From a checkpoint of a small transformer trained on Wikipedia: vocabulary 3976.
Each number is 128 + 32 x the weight over its row's rms, rounded and kept within 0 to 255. Layers, rows and columns count from 0. Numbers have three digits each. The size before them is the row's rms in percent of the matrix's.

# q: layer 10 attention query, 128x160, rms 0.187, rows 46-63, columns 0-159
# k: layer 10 attention key, 128x160, rms 0.198, rows 46-63, columns 0-159
# v: layer 10 attention value, 128x160, rms 0.285, rows 0-24, columns 0-159
# o: layer 10 attention output (transposed), 128x160, rms 0.253, rows 0-23, columns 0-159
q46 089:073180149138137177139157150141090146073133082131160190097116097115143158125138155159126124100112117114115112154084110200107077113088143119113155108213126147131183130098198082104091131084118134129112164104147143117129195193168127205109175061110149102169183109148139090128092127101092161128186187130131169150117072124095129152125105110117132161188154170178135156048153151119138159102132096138121133106091136071130172133124112118125151131109136169167115095121152180083068120150122125
k46 090:091148122126092149098109121128094115152152052135129169210145140135070079130068132233081069157129115124114126167130078148150122150087096177126095114138145099115125165099183131161115129087135120119160133169162148132129122140095158133116194122173129118099173127091048126134107176182147130108203106123140075137174127138109164143116172120092130085176149120185095165101128163130043132114097116141144085087147106134181123100098126170156151147092131187131101105134113125142125122191166122
q47 088:178201187122146137183134108127149170132076119098118095092103120101133118166131136136095125149139099098126170172054139159073089143077133169132088110083149145118165103128160144120134135116107079051190099116084069118141108064114116149157097082141149154131185094138158124138130110198119135140094150167152109135114148079138114103125121128067073146093159145140094139112108146091196145174070118148147115126155167087074134074068158155059159149105104143136140099160119163081089146114095168
k47 090:107174155122188147163123189138154151136115087073101109146108123145109119183121151090167152153171065113153132136127134101134135154083151158144179189111083163091153176136183169080108105141079107115102157197117089133151216162162153130139076119176154139160124088143086220172157117118147115141111147169114082128093113141109113140150120114160124102152091098129149109112088184094138161136098090108168167063202162098179133110110131125129143157129152072111140157167061135108164138124109119
q48 092:159158155166126146154101146171106129107099124110093154148123232133125126119100060147127188151132107119123084145058141144076149081131150107090180165185148150109162145110102100147140163066143096122093149122047160122087172143132118104121143137073118192095130114128156100143141123129118134140089162188148117162170141080164121071089197125183140172111164151091082115178100131106120106146118143102093104138039130118103128122180121192061129149124107143125123138165152195151131141101131141
k48 088:163189095147147110041105127142081161153079098070142154086053162083113149146118180165143101154135136148136139185105173155213134081194160093191143192101179119115149153132160157092124143134133109155083141156149189096123147156107111166131141124109145109084152093131163176108122137107160152094172193162152091134162137156108127106080160103135113154107090113109108184128114143191174136114127156076138158150098213135151100138119135116134130162116095125109138133131127170189101110148118105
q49 088:155134143150130130061125144110113166158130106131156170120176161118159130065156115160164102125094113173074102156183128106156155116097172089127140074093094087142116141120145122125075063163134143109106183107120069105150117129155091124120134115098061067131124096118124145110160184122041180128156123154154099130151053102113112062154132097096132114141100144098094098104119107115074133184106059190193133119161189163104122127114144084093108126079156115098137076138108087093108121170093094
k49 086:112150132155076114120139157115092149146116164167146122135184183143103087144156113174151115101160196076140149170083101157077157083167116153038127071185093176147110110140107084120087136145154111121143139153134100118187080076136092152094139104176093061166095110114081147150129167083098131159145171136107115142149133117153155111168132180123088058139100153128134165101172158116115155179100136111171127066143137061087137152135131086126140143183053093145142167111120142144147144108080099
q50 088:157146135093101174179172129101135165198155126148178102111127094131113152111095145123150096151164186177125119109115130155076062116152128061144136144142149126164116153174142167131146131096157028193173145179164134135109099182171137108121124061111137128106175124120152137126126133075117102175125193195146130158144168124098103149094118095159114166121184124125137141134139089110107120118123096133076158148073122199110076093089085151135116185138113107045149132131107165090108106169169143
k50 083:166140107147101143095089157098105168140090192126129104093096080130153097108169097115104128132173156088142121127076108129098138089176126118086114123112129125123121115133110103190134074124164133177179163131163125119136135134092192108190225124131118114105162123158130120055110181117166070161120114110155142186115132205114139133118113095120117079119158082095170101107122115104120072091159103156135098141184119109122081127145142035069159099104093188127128171145100160110185163074147133
q51 099:127202132131145135098170077159123146185157094174132158134166103144118114111176146173121117104135107100072043129105091223143175173114091127110090167148172150125115128155121141145140108169122138134119054124112118097062147126147095145082123105121105119097147145086106096146173165119196115194060107089155160125134126154090059127113111087147150133143114137113089158153183125169111135132158160083136139071097158137163131098150139134124154110160131104083108127208138096160132107116036117
k51 091:116108125130153139082146136163085154171118120182105173115147059172177096142142159125120137061113137097122082113141111136125115123124166072094124154149155155107129120140085123125143126132149130063140109118093130151040159107144119111139144088116127079043078090133097142164162188117121130130186122093109175135159099167068098117113139109150098146149100142090128157072133143120144116117168182070144124150175134079216163077137151134182171094164119155137125070114172113173095080158065167
q52 091:108110097130130137140130125139109104119187152197135108198075134117107084130147105128126175122073108125112153110117143120083162115106133086125113108121125134156166123157101101144103100154154141154097139155137102119171151164150126202066158145140116068100105116175170093083097169094153095192160128094102132124104090174097117112127114152188105096125150099107134081125108139160160106113057078119168167106135161168133086139092121168099179182149160066137161133243195117073114154160077114
k52 084:108110075115124160081160131145064123132124090106065142114169101153131119161112134116155115131174141086127120079141134125090137105145112093068053141156156118124146045102125105125128083112188139093127111181083121123153139123156105153119170158105115140143149156062130025120150125129046107112134122092103148221218134113108161116087130091150095153130119123130139171150107141185150143155109090132100141153147107128133185148107101173176097085147156131050100139106081114135090081108154147
q53 086:084143133149202138121126126137152127183090147111104108120179099122145087135049085174139116116130057194117059071125131122123144061075107101130174126055149155109122119097097141110157090074110131128155109101036112134086117142124124175143067094120122166134153104145070141181062097068123130137147092094076127099143105115081177181109063099152165113098135133082077148149158118117062119162115140099120129109118151120128128099159108117141146160142130103097143114144091120140130147170142181
k53 091:101155169200064156102109132153150136170151161109075105127081094045090149122112155108120185149146160183137117126124134161136117133144129126092119103127120140144148101125172132133080147154086171104110095109141111116113043147192129094164096132109137143071148127143139100156079159135017158121095131084094121145091150187058128122141083143139117138128132122145123145128105206148085102107145172102123124118154134131135142067138179060099146138140101129171083115197126122168144108133101209
q54 094:189144111167142174150118135165162161098157110066091093188065151157079085151131185148186151066188063081163099127112130097117120104108109113119139096191129123077198153191188129158094112115159130123143140094135196142187082146162200123081150151135175127082155100136141172137161117130150169102113173138178187105131154139124133134143154140133089107093169103095113167180115143152131117123165116132085148073157127121129107146101113098105193142163105104145149130153102116138112116108111110
k54 090:141119164152097133137129168157116153117096095073123109136135148175117136152133183133138102172138158101097151097146110104155188103124109112117131134154078120086243166161204139143129113109171131136154128116137163075141131109145155128196173175109185147095091083174086114155132126074090157154171120138129099123096148047058031096082111087150195114135122104091142103121129119142158109162085084161139086115100105117141108104105141134155122164120168200087148144114139095100115148107112084
q55 094:135120149107122121147171201079060150155133067118141153143152208092134115144133121110111164177078119196115133117128162093165180149095150160146140107151100087150159156135146150077125156143156129134115072087135155093099113127113129065103142126185151110080152105217070103148144115074183099095070119143206090152165105128129084164114084088111139113118080142091138118129120091150084079135131109111091202135113146138128130128133137132088128071126106124084128179123171122164068130080128126
k55 087:128152122125099142125155161116135205187170135158159098167156182190183088131123121146132125131085150138198168122112124094073141148122126069127115133119062181158158136087128108133149123134124131131076101088124095111090148128131098124172133079158136091052111135124125114174123091122130120101084036111186131094141070164104145158069142140137161089091084131079059070126107112187168111122123149133172161097095171145144102080191125048128127124128124092084150114104139121107112112139149135
q56 089:125052138159124155211184180054139157134076092112140139137161104140141148109161122124120165134113122201088126083176118104074136131093132139168071156115115098099120149167081164166176094083122055075150104137170108148108159077131162158089136128131082155143111126099169106108105149113153109094113108123086125126135098089093140145139146142097115136152115109173082187099099079125154135070239151119115133118092110099124063108085096138100144086129104175146141167129132111126164112077133145
k56 088:095141125103184111144095147110160141104107121102137131115089114177153177142166097089093193118147148093124156175103178116064125122068151080109125134135158133139180096170119171106198169125074082169110117122145073088118137134121085109131164134096140116103142145114083136088160158131107166070105117126153180109156128154048135121051154127058210104204155122163128104108166119127079092130150117122146150064173125140102151089085102173114106094113130135123173101164168156120105096164152125
q57 093:123153114161113153160148123161155087146123125109188091206116102060159126152094175080158167143114207104073129114128140095141159178084100119150096169093147085111184145088132112129175122139142117085135113129119123129151126111118110117088121121189153086116170133066093162101133115071123149130132127122089069127139141076139125117201117127147129131151129200120162109121118128133147174137098117125141138157224121068187102167165184079162081205112110130145147085107114159150133179113173099
k57 095:106130110153205109116157127187147147157109129133199124099138059098130120131145132162182098139112125171151170123175080158099181145100160124158125144129104163124098115087169126190144178112113098162143085113084141221150145099135157142073104111125107163082136159191142091117098107138108115114135161152110087148131156145159116132182167080137076078163123104116103076143122130121148202160056120150121146168138066120118077146165134108151081131136089100126137144111179095084126180105055157
q58 087:095101122114124139145126129104161085092119154080123115108173081105123113056139116113121122141143104099040132065129139167170127156129113141117153082174139158203128147164147196090126148184106106107086150094127173104109143166104132109141103159111117173103126120134163114142133119084132156135103110111103093120126150146093152095103096129022185130111094156093182126169078102118144159170111086084093140115104134097133138041166130176141097096082083107112171114166199182165102129180127170
k58 088:139095115150096158075072162104128092077136093169133101150130096073154117046131171148099096138118110185102141122117078085161145115126175127086140094131094083122067107133159162084146108086125163123151164113092133095129152129091096129098107114144136176097135158130116102177189069056141134105157109083171109101167129182103097114139169176176124145107050166117137133125056077166140141155128118128114087111172130130111101091116194142103142068160137096147125193189122145173139124160150127
q59 090:082134115165190127169133115086132163132152138129114122067128164122061170071150171161163090218190083147102092142098131184140146164151141171091054136167141117116159150074133108156145159114088138174131120163090124079121050138108124156101133135094166102148142169147133144101117119134089132173133122163117149086126101171168131133164068182156116150131109109106148135148164116174112119122167176076152145149142118152067121181116095075102128092091132110110169113166140117064062081140117109
k59 092:081115192149160108116157135131131141133182118164152084095052137137122172121126174141121084105142080096098150096108107153176115135079116129169139146129130025082136095036071121152118137078138137087171081172104131147098110148151188173159181141109178068141126070095097170116137101137121113143159106127114111148087114147136116128113152172113116091122205131096137107134169098154052076126116161104137130166141076084114148111136139137113062135139127072156164139118120167074145149117153113
q60 092:119098161110176143110148118156126144154124138132125187135109140139134136181093046199124073153131132043105138136163153170158147092097125158198118141110156167170144126176180120098140082205071102146142136125140090116145122137092110088127139120096128070125134139144133166120110163109120157175095142109144124161081101196146150167052111127124108091120111128167110132100089144066169176169092124152130142077104100100206046173122127094162104102128126057084109119131154089147115126115131153
k60 091:127087115132086134113111150182155188123115175133160132169124145053193117162095093107117102112151190078168113131168136150128174110083147121069124131069108144144137121159119074102115094157123192102139126141101086113130094117148154092117117091132086141157082089158121152085133156113185115147164145094136109102138133163156113075144122148123117130152051219113102072097093201104101148127096129117069182206165063091109148166135097147112124117169152087107138155151107071123111115104117118
q61 093:124116125146152127098141122144125082161116135133122084204181098093122134135094110150080094179136135120151205101155174126145154114108124149146048188109140146060125155156164177148092126178189134126092122109116089182073203175126115147113091132134090116178164152090111128160170159122125093101153133157147124123102113085118089144116119112156114140072057154120118135161084132161097174127115158113098187063134176144065110125086091131115150193072127143121133081104090122147151149198138143
k61 083:131131160165174087065088135150076155125095112148132092170106122091161089099109135110116179125087195132142129114100189085103094116118112147087102114131086162048093071151117164160156123189140078133123131118103143137064140101151130152105142178143099073156149143105157147102111101138118118129106133181135086109173145131133101096169109108139122083168086126086138098136163103131076099122129111164070159171122164046134184221087154133153101134142145101100136135133129152155163129073103212
q62 084:134073083135134151119155092155140111141127134080124080145190086077091115116085144142163097152094132078122183131082056131117140127143120164179195082136099135181133177139110138142132146141113161154142145088119115116139145171144097075105137085112115108124139143110161101081193129097154152114093119163172146143170134130158086143072045154117155169159138131126078128128101122050148139121105208141103116115212163104098117177149142161097194125140191116115123116092108090129147182168182123
k62 084:166178075128091171097141119199161130129060154094137144158108104096156134173101183130088075138070084103125158128123126103108164147136110126139120186102047120165097154100173152109122126180120175166177128094104096112147105123140098128136124119137067166109102121161093092185155143121158131121120124138137071076137132113122115191119141103139141188163075104116171158110175154100081111047157125100138123110115180095083084183168146134139099140180147097151103097122092083086149177105126173
q63 085:151108115128118091069098180091168126131137146055108088149134141098164190084146162141121107174162118146115115130197143127102124119120153148171135165093191168176132117123075104107126123161152131091087204104147122147140134115178138101125154155090166115120145079096126166123171177099113121122101118131054121057129172185089117149154116099068142117097127186138129130116136135141102138119121102114058143108174093185193077109093130154137129097134175154111169198063111149080149087155085113
k63 083:057160145138037130146119089126117145130079183155138166181131074130120165073171039162105164140097108161184070170160136092148112128170139138058157176167146181160156090106120127132158160121195083103161120112134118131152157140096085159142123092110115117183112138150128119144077130102127129154127160122119152087105142144074063105111119158105114105114131131155123109145098086148193082124144142138127114169095110107036087105109152135105167104193171170104116112119093090121165136121130140
v0 069:074092126160138125160127094091207180101098117097164163135118130123141124084074140096131116091148174150174134085118154142130168148045143156126106136091155065134163159101118162159166190148119126110151127096107085107199110103096094117066164160127087126117122164158119131139111080138215112129064134128163135081132099075180135137211147123121129152109075114088128095103161137188139092161136117142125125078126101091075074127156142152170135115158123087132102144094111166158117161060132119
o0 067:126130144173115164145135140122135100144157103081072105104108111171121145179096104135094148147118051100117122113107129135133120080197085153129127127106135150098173094125098117107121120131141093143092148174178125092141241163108127168137217151135157116148081128110107098099117180143146176079116119086098136090170156096096140161039100151128122164169169107146113123132105129065144091141109173135099139126105148179159154117083152106086120115107163094122167106129144114018190096141087133
v1 074:084149114123131110122089132137132135102152130170141074088124107156142160071145116124094059154165154111047104098152183111128091127180096114198119161120138158142082111087103146134136128132125102133166144085120170132185129165136168162117077176153173086123148139108143050206130110117058163074185079130192102132094140088085135110093143131104113141079130106167130146145158177163094154111161151105111166073131139157075078119094144103125120128140183121124143155193099140109179178146150134
o1 079:181114199094143133180161112160113113150057139076160138141080162142184167127114121147194193134136086131109080163130095152147149107130135132121136092125122123093114124130191137133094135093078161103125146177113086099133088108172089149116134117153110179136112183129100153118072100148123065141164143147085118146109093095182132129105153150122081066195103112115100150113132075069183127107109160149133157113120119098130163185119159022122126113084089087091170097096102138097123144137178148
v2 075:130082075157152147126170165127128153131133090111146142141162092118187060172147128122118100167136136133147140136125183099091131118129130081143112136086117141094184111047095150161064131157136161136152174145118134135125103086110127126113111171102125146109153125091104137102110102149065054094177115149128165165090178173107162082081093122161092126153070130186190085135130095136177109151152112105135151169163092103176127117058207169140124088110142123149141084096164163122067144196158104
o2 072:207143122095112120185119118057145118133118103146081153140153157135129145113129149058167127174142149141131185154123189097138113157134129127142143081129118115182067142213099050147160156119136102114094150126165142142131170154207121148169126129154063101097135146149181132135156136120120111182091156122134127112102131080182111193137124099165134101138223122064127086109123079122134152091131149077097126143104125177096119147092078212135158107147094104091134124118078128097119109153125156
v3 076:100143183149155117161178082122131097149080071134125178109156086072139148120103140148077105111143136125115132159171156122140132102151145133156094100151226134084126141134096141110125127152104150056114134162101196179140128121121127108169115163125154141102130077128155105098157152165098124110147122145105166194134168110108099116106143078170134083127084161161136159072076039192104165130122126168109177039116161151161163166147159108124134130128079149131158114079142114194177152115114184
o3 075:093125078111121132147078137144145217171169162102169063094115146163147130162085110078213138165141155159131168078208105151136139092121101116145147103110118106193098133137127156128165118133189097200146122141119178106122066156114085155106162117164148125101139159128128143119206118131083122152169086107160133117129131113135137114151137118178128137104145125050141140134173174142156119160088160115171160224163146144119141163120124126103090150100122121158171101110184196130143168132160126
v4 083:091080163156095163074132106102131091074153149166089107158120129088099129107125108153157155135150127160124150129086127099080083141163096101094105131157153109082132115150138173076047177094082129101139178124183115159137124170105122139115172160144027073131084151157125110122190125069143160151127143142132097103062122102159114094095047148112105112137184109142164128143108129113104135180127103176128124139141152093081173158147127140103116093141068121071119095069086093144059116164121127
o4 080:083095173135130146111139183141070100112097140163130123096137106168134144089150115099106142161153113178168077134156154145134043086136166162145156124115120162065124157119033108121167159117163142143122127122158158071113081116157157198165210112091152125120138155159122141141103132170144134161113150087088161138186107156125141110119191134119112160078115144124103110133134142174151147119173159084174142168071164118112104087083094182157144094122148115145096186150099154167131023124124124
v5 073:190100118111119126084110086103116142120174144127179063107108120091140133115149150174051138200153175111140159134143058102118146183150162135126153136090208152169131166168116188145137121151074126148140048150174145097158147076132136196083074139143149109123140119130096132116160083154161131085118130129133144112102113147139205101135120118134124149089133129101101101165168096147095166087132093171109109203172105128120129142097160144137191122127134067149095151190158152125121136144142056
o5 073:155134175127124171143166100149155194180067133156096147140152108178145105149087130105183107070108142145167097098160125107178119133206074089149183114148124105142147157091171086103061130072148155140164134085100124126130082138114146140106143101140104115096129150131086134146124094086164121146114177130119127081134131154130172136087126103142067133122102160103144131133158148030138120110196108163118153089088170182156129073188200106173140146176120167113136090090134099074133092101129143
v6 074:117133151127152119065109183112131097145114093142124125109133126109166134159125080112142141064137167180151169153073107116149145131137101103088154122124094118099120086093119127085149121141114125134116197152149139127124152143127100148133142138089100126101116187161137077174100156130090085142159147162108190103175146162161143120108113020152169090147097151074147141219123104103081122176157101164152077193130098146104158175177100126054150065184155074179122150155138156082147140092124151
o6 075:137126119159111156122085113114178131132107127148154148158077136133194125124109113162082142159063199174131134117154106150111118178121115118158133148093175144122095110150056148149145115111153108155158147098106166145098194148086155064175134086100129096152176132102105103054146136150110126128079140097108132166139071160153097097049088096127123134110154138141103150099116116128184171086179125097138255088162128123116132129081153194127139151144125173120118129132122091173060118147127155
v7 084:111077197123088088100158108122142139167100098096135113154143157134095102133123131096161108103161166084132139054145041144137088127144149148111125167148158164115166147163146095126188061183155094121163128136147192071111139151111129105091093176151123162061110097138120091131144159136082158136152139187119156090105105114103159157104145116215151129084098104106133142114129153078123120138022130156141103114089142121138113173089204129178105142172118134131108127135072090172143139187120130
o7 082:167122096058135119097085150092162099157174128150149153104080130161154172174072188132074162124105087096080151096164122145214166073176157130149159099143096113097139188126096149087111113116077148159106159117061103109066119101156122112154160123091122177176089165095123164139168146144182141145153078160145123137159104104149116101124128150103171113129104157144176122114090141100128179139179157135185089158144129150136087121175170194083115122120113130149200115120100105134151092141144091
v8 078:072145116036153126124145153091072175161095134138110180150092164106123087151128140126128164117113149096125148079127128148139140136114101101116127116109095094173080134117151140104124028114095081117176094107184074154187089125116087145121133143133119119172150112139146176117160091132170150112103146191191161112195108107124156162184126093173152161102157086108095093135158124152115189115175211174142090073095139099074095146178153110124149140111095124113136130115108082127102130096164171
o8 078:103111171122187164120144102105076133110104196125156018126100095108115104132095125128151093165155111163107166116147164145081117097182156109140245174133171141110128136041116138143114115168125161175111079118110149091186141151119128075110116153129100110123121111175099192121105133119153162105099099130156092157132156136164129159046157141128095130098118159179166129162083160112113109069116119153085088126149147091113165107114176144154158145117137090181115159124115160108097178112114093
v9 074:139117100111160140108146126220123088122113112183098101147034086126176177122153071136106163102146132141144139100112105161142122177145148130091129132120131162121071104165174064101112152139116133145082113176142182183076123129084166134110163120148099137065168164134125086175110100098189142111110147121108108078146133177175090142170087136109157126124169166112115137175120171126144130117095108116129116128170139057134180168135146145043153133117124172113111179193115085096131055147128112
o9 073:092160120162130154052129120115149118116154120159140104174152100197082124126133103140096155063120143173108097055165116121131114125129109143107125154152130154096103081176157179141161154124104148140200123205157129132072119053105127122114084086136137103139104147162179151106059115175143116156120174139140173138125082212128146164153062152097136130120102157168143164135135088127127204093137174180159180083073133135152148137121105118139128155151138073170137143110152162201090124141111117
v10 074:085103114110081136070108136132184126069150094085098234162073189125104116145129163086101108141122134150174163120109119142129114135114083079133145141119112162144178064094174151130110045162155154109163108150139136069141117180053087125130137157110112136131141090139086135124134141117135114201130116171164167160207183086123149172123131140165110128133183138152111086105129190106112096153115195143114141108132110120122138158135099130082129146176070124117155088119104140108071130168167136
o10 082:129087150139165073154113095105106150122100167134104068122102131134109084109110136122092130210145089097092119110093131128110102160145145150130166138166057096045124171115111094110136167144114093136101117088099122152072183126129163138119116140073095127156102140091145155082086153138145093141103130149151103135134129112127097137094160132061147139156110126151165079133088133147139148080113121100097145152117103181024074153038114166119092125071142154128092168119177110092172101080147040
v11 072:119120178133150118160096074124135110110128149106104093169100073127141153156084125088115197118134112102091152184171154085173096160137152095131126140101137148088127140130051146145138096128146170087159202146111133130178155104129117104150172128106171139211161138119149166173112102143087160084078066105131124191092125114172153063087114123119145085167164118082117154147092153127066115205087147161155121140080085107137131064115114117156116199126120101095107148093127176177115139130130083
o11 076:171104099082089159151098139148129171163097173137179170095116164150144150128139112122160052107118143123180145117100153128167096098116152212165072085130086165115143140164124115105116119109134111114137137137122168074137095168144096072098135104168089122086115079168086082175145177110140089029121129170145139132129115112093073137050162098144123122149163095133174103145184163140141131077154124041171096109120106125058146142154149139119121153103094126161116131080108181160129087121115118
v12 080:206161121117141125147111114143117110167139116141120157113132141143140108082148103116125067106096120173137106145112098177129146153130092120169104204129152135150128097161113164162141081137110120119104150159114169115112174112091188112134114114156164178073150085143120145122114172148084115109174095125092149189186173133173107104133202083079075167127152073218092069101144139112101074183089141088154110134129142182115159152149183113103156141186127114175171085087105134120190169147103124
o12 079:143101122148159106178120095144147167114185118110159121145152139159133196151136132121159066155188142097135216138161131130103098142109130165123155119124124111121107087204172121158088103097097145149142154051068096172109117141124101093136109139080169156202112141056112129105167111124129131119176133201092114138147107180157172155117127128134148078096092188077178177107124131113114141166117126072120165094107114092136114217084138115150153107140133190070168154121178136148129118125127104
v13 080:099160129130096172144162117113111139124101072078129156103124114067120124170066106115159141118136149172104072091113134145137114116170056108204110154186133112164155109155093104126098216116106089159094166117107156140166093127085077094159190127135077134114126076069109129137132127128163113143089210189104133121184127092106110155158175123106147133109095119127131146116184152083129146154109149152059119101128159095155099149209111157161081161089161094140100134147077142141129159149136177
o13 077:118148190118091122108113118103075186109128125152127131191137155118121087209138139174175145135158111105148165097097095154090170056096147118072150095079130155085147113122117142102185113110130125083163127143156115117124131127110157144074114101110212091181138157151129107173207153123142172131147067104138142165155138106131126147193103112123117099143135118114116102101086128131136124080164114093167165189171122096169155099087166192084109097079107122106116192165169158071147121108109077
v14 073:140135114154132134110119147156132126099158125073151091138155202166108137108169136187141102146110158144165098109155148144117123123101162115134134096106114126132133167162113108118195093121177143167086140167098213198098141059165149102131128119180183137125077055078110121103142124211119122109191102130129062102152107119115141198140099139121107117132142076127140086107084068087124110112153167122141136107115103158137102018148121117042111099129128115120147184119163111118094177125120123
o14 073:151132100175070106141133108129078112168135115150100143110156108077139092109139136130164143057170058132092111205137072170157145168160115111145153146205118155157127096128128135121115163108070148160089122120141154121153113081103178152099127080146121185083204127150159131107122183086094124165135110129182121160105093149137118126112109062124179132145150173108138152111086139142091127157078153069114087166159150110174148216121140075180149160201154160111138128106168124096107105136154122
v15 074:104181127151099107156133114062133096119142109074127155145110084157173150073091093135168150122147175113096154113084069115184143150152104136083172153173072172101075138125146092161076118098131156111081110123190135155152104190129161130147186107115113084073167118111174113155114174110109240100124162097105130097113162138170123159126098128147086119181104147100140084189148145161132129147121124160098183106140147131078140157147176137115113187166140126101165124148123088115131140099117202
o15 074:137077145157159123090116179154070142144101163141195178112189149159116142093081110122115186107123156154132132105152102169034124097101110096140084112077188116113107092120094162073157097112094122158109120123082080121089142076134112115082103111137070152151126101121097146102158143132138106133102077089060073078130114199126108097117163145144116100151167143171141137081066133118149177141151153173132135133128123067147108053065131104116136073074152129124147175120118168138130150129151100
v16 075:084134153171104146113117145102193132157187122100074173148054091169121149128154100152132108169154157101149146166108114101131088136174122119144175139116136117150137000215100174134172137132119134124121132108107120117139144118121138155107078097115115107066097091070117133165200142100147186143101108205141121136151143125128110098094153128086186110163138103146167100081159167163139128077120116190113112141145133081156094144117127123151148075108124101132083082187079090122126102139126125
o16 076:242092105199110135118157171112065168147128160090177103122134204146076141097141147114163156132138113134163113162130107140157207132200146153095131150138155120136181161099134101095038163126099116150154134137152151125059091164118098118161141143101137115186143181107119132118110142131157100136137095152160168112125077153146153126149151112130142096102071079143125160151162138106118112153139103133156171124138119184093121130141145155133191175112163069129147182174181132118090087113174165
v17 081:113108126121087126184150163068089129148087132151094100173091139117119121145135111153165064108083145143124153148130072161179149132095111134141210136132143103151096130097084189096123148117095031136116073108143085096155132062130059073084126104101085102146091148192126107150175077137087175121184146124083086161086068099123085164192137083105129116106117128099104108175159158154117102116146139143096108146128117171151108086159136176124165117077138116142152160091125140148142151156117087
o17 077:097157106111126158093120121111076122139155149142107135159100128108133137186154135106196123116139075102131148123068154138120101177158052082106165104127155127077134149145095054134130041138170184137113143152108086103172131128112131164136124123109221153107112090092074069108130165090212111170088098110143124096178130190104165100070171136097152122126102135133117168130110095118178083150127122207117122123137075141131143121132125128143107165129129108129066166095110088089094102138169177
v18 073:141150126140222122120178074095129133111126137059161111089075063103125163087075174138122160101152087181166115127107182158074107077108119110099110150154128065102166093155109129135103107150184109093121149169110111152130111095102113109093101172030139159160105196081136148159143133097136104174160124153142117133142143090134048087090077138123095155097095151116173106125174128112118104158062140124118111160106200126166148142130159128151090132146167126106105113122069123163138103097117133
o18 074:133109151057108162091112127132143182103134097111097150149099168150097116158131140159132103179139105132152179160143089087155164070117059151071126193129138110097148095191133174160174097104138125091105148088152107173075114137174146152114212130122079150101121112154147118083132141176177179131116092175073165108151106100051124122168155047091139126166129070181121127098118182125138130153137147061098097110151145140070137102096102157148180122135086119132124116142129143184153119121137113
v19 075:127106127115067143125125164158159140074180044106134118141097147152105130176172177088091105151119158181098157170134188088142140146112133099126098167099123126191136178091149107170106100153133148097078140179122130079211081143109124113093140066181094151133136190148157111096155142092186084115113095141145153096139167181043132129150116115121143097079205121110141117113116194148143125150110196152128167151107102107113149143137095117174093120111091153110151122165142133111156128068113141
o19 076:154179187125190051150120128111125146182148140165099114078105130111083111067116070114125203157108138035169138110090126093085157101160114113165149112097112119070147124118142152125124138121117138070084145137099194177091136169127122100106093138084111146095121084158131112134066067125107101142117143135155175221153162074153055165112118126164124171134080096117130124106172081136142129132171119078104120098127162135117107086076131115110127129127129097142060118123151141098159108156146146
v20 077:123087110075120090079131122107088080141089066203211146122174105134153147144112172123097139129107177106130106143200089123135127155153126085163165074146164189104107143138124110135116109130160156135092122104157183110144149093137155068116082125119157082099159089144166090064161111131051132094126128092168165064130096167108146113146210124149123152123153073223135142100145085150115110161119113104079111102108118149177152099129151137156146148081154142138125162120111149188143147125130096
o20 074:137118112102162144121163063114203144164181146141132142096139127133186168176181102112171148087163084137097210115158088132215131147135153125128121135140123104109081143104144102151099086131164162109135086112118086218082084105159112141049131152121115157149136118103135136143185137102131174113126123052109121117138125105185082153122114178169091125129170126040128105140150063110142164152139130128169066128096138082133157167121159135103094119150087117173133079140170136113097162105137115
v21 076:147117179150132131112156114087184101149141132170143032113167138086123178073071123117199152102083106156156092111123136105145210131160149168098113178123157149137095133154096087102145126120201165118111142104158113090103189111148163129129103115164154191112066116123158095195106190133111086117151167108166114178144101067139125110158150138121117183167118093146177132118091075107079166127124160098084172129152100128125108130136083134113129188145143076126155159114132153158082098090137131
o21 077:101079079117136144111097137129125078123129120167123171112131140155192101175145111152146101173120178081048119154134145112139128155085140116132060060154128116131131175107118130125133114106142137103117133119098104162134145153116166082085132094140104126119158124191082122106150138110136122161181067082109177101152104121075164095122100161119090089090081103124133113159077179139123140154100185096124188096145167109139145211110140071187094103167155090073146052170120042109145129147126096
v22 075:107115189131066145092131131080150104128084157131119155154145090143175099094088144137105138123086116107072108122108090117117118108142132126161089099097125112070136171122131095172128170117147094155152180177097149147117129118144196112193173182079149132150121109142166124091105111138184102176202102172150098129147101170123146132084094136123116167157184199113177076115145226051108096136085099166126135124094102103113129165088132111084051102150155172127120110121150125152125129182143128
o22 073:174153097105132115148153144119141099077135137097119151119171097123128142128134135124085194115113176165094173107134167148151088136153150110123131175127109123132075136188068152104136087152161105107146135193146166130098130138150138146096149116048159170105108169145107106155057148141075081168119145182137079086105163096062140147134101092148161135130093119152132101133096158180158149063151098079116103172146163085073121119151131059083164126064106076131183115126067152092101070135137081
v23 076:131154086125126101138139161110175128173071148096121134166180088103097133173160067141121144067061124117105053115084118138109071152122100153133112137124139093134159143098077107123140136146173125040117108102123156191093099140167112094131084109119165144114152118160160136167149185125067139133126103077182162084157115146141115117121138135155113180168074071152102154082119145106131130133137094124092113208116086166077160127094112183141159085160110164143128117116148146178049103106080166
o23 074:130097111179126128097117117139076135127082142116148148101137164095167159155134162133126113114146170131155179145129143124126155135124172049151077175176139177107140083210078156189146099168113100157125060101139082173032183128118107116146160172147140120119091155070139090109169127124063138130147153083149112121078164155162149110140090119140126113081117128074125127155114116133104107091094124163157091095130136080135166210119102205122128141154141106128090063102103110114143091071133155
v24 068:133115155143101115108144092134158127149174112153093156173161132081080131083140163086145148122153143147082126092134128142129113130078064173140100120159166168103114072139172168151178171117194073101148123183127082124101174105116104044189134151092082106068129122158116105118138138082220145099091090093125147194141116095181118118130059135127169145138122123110150077143128088111171149123204124137103096150109151100117169134084148093150141083167121156131111121125188115121196155138128138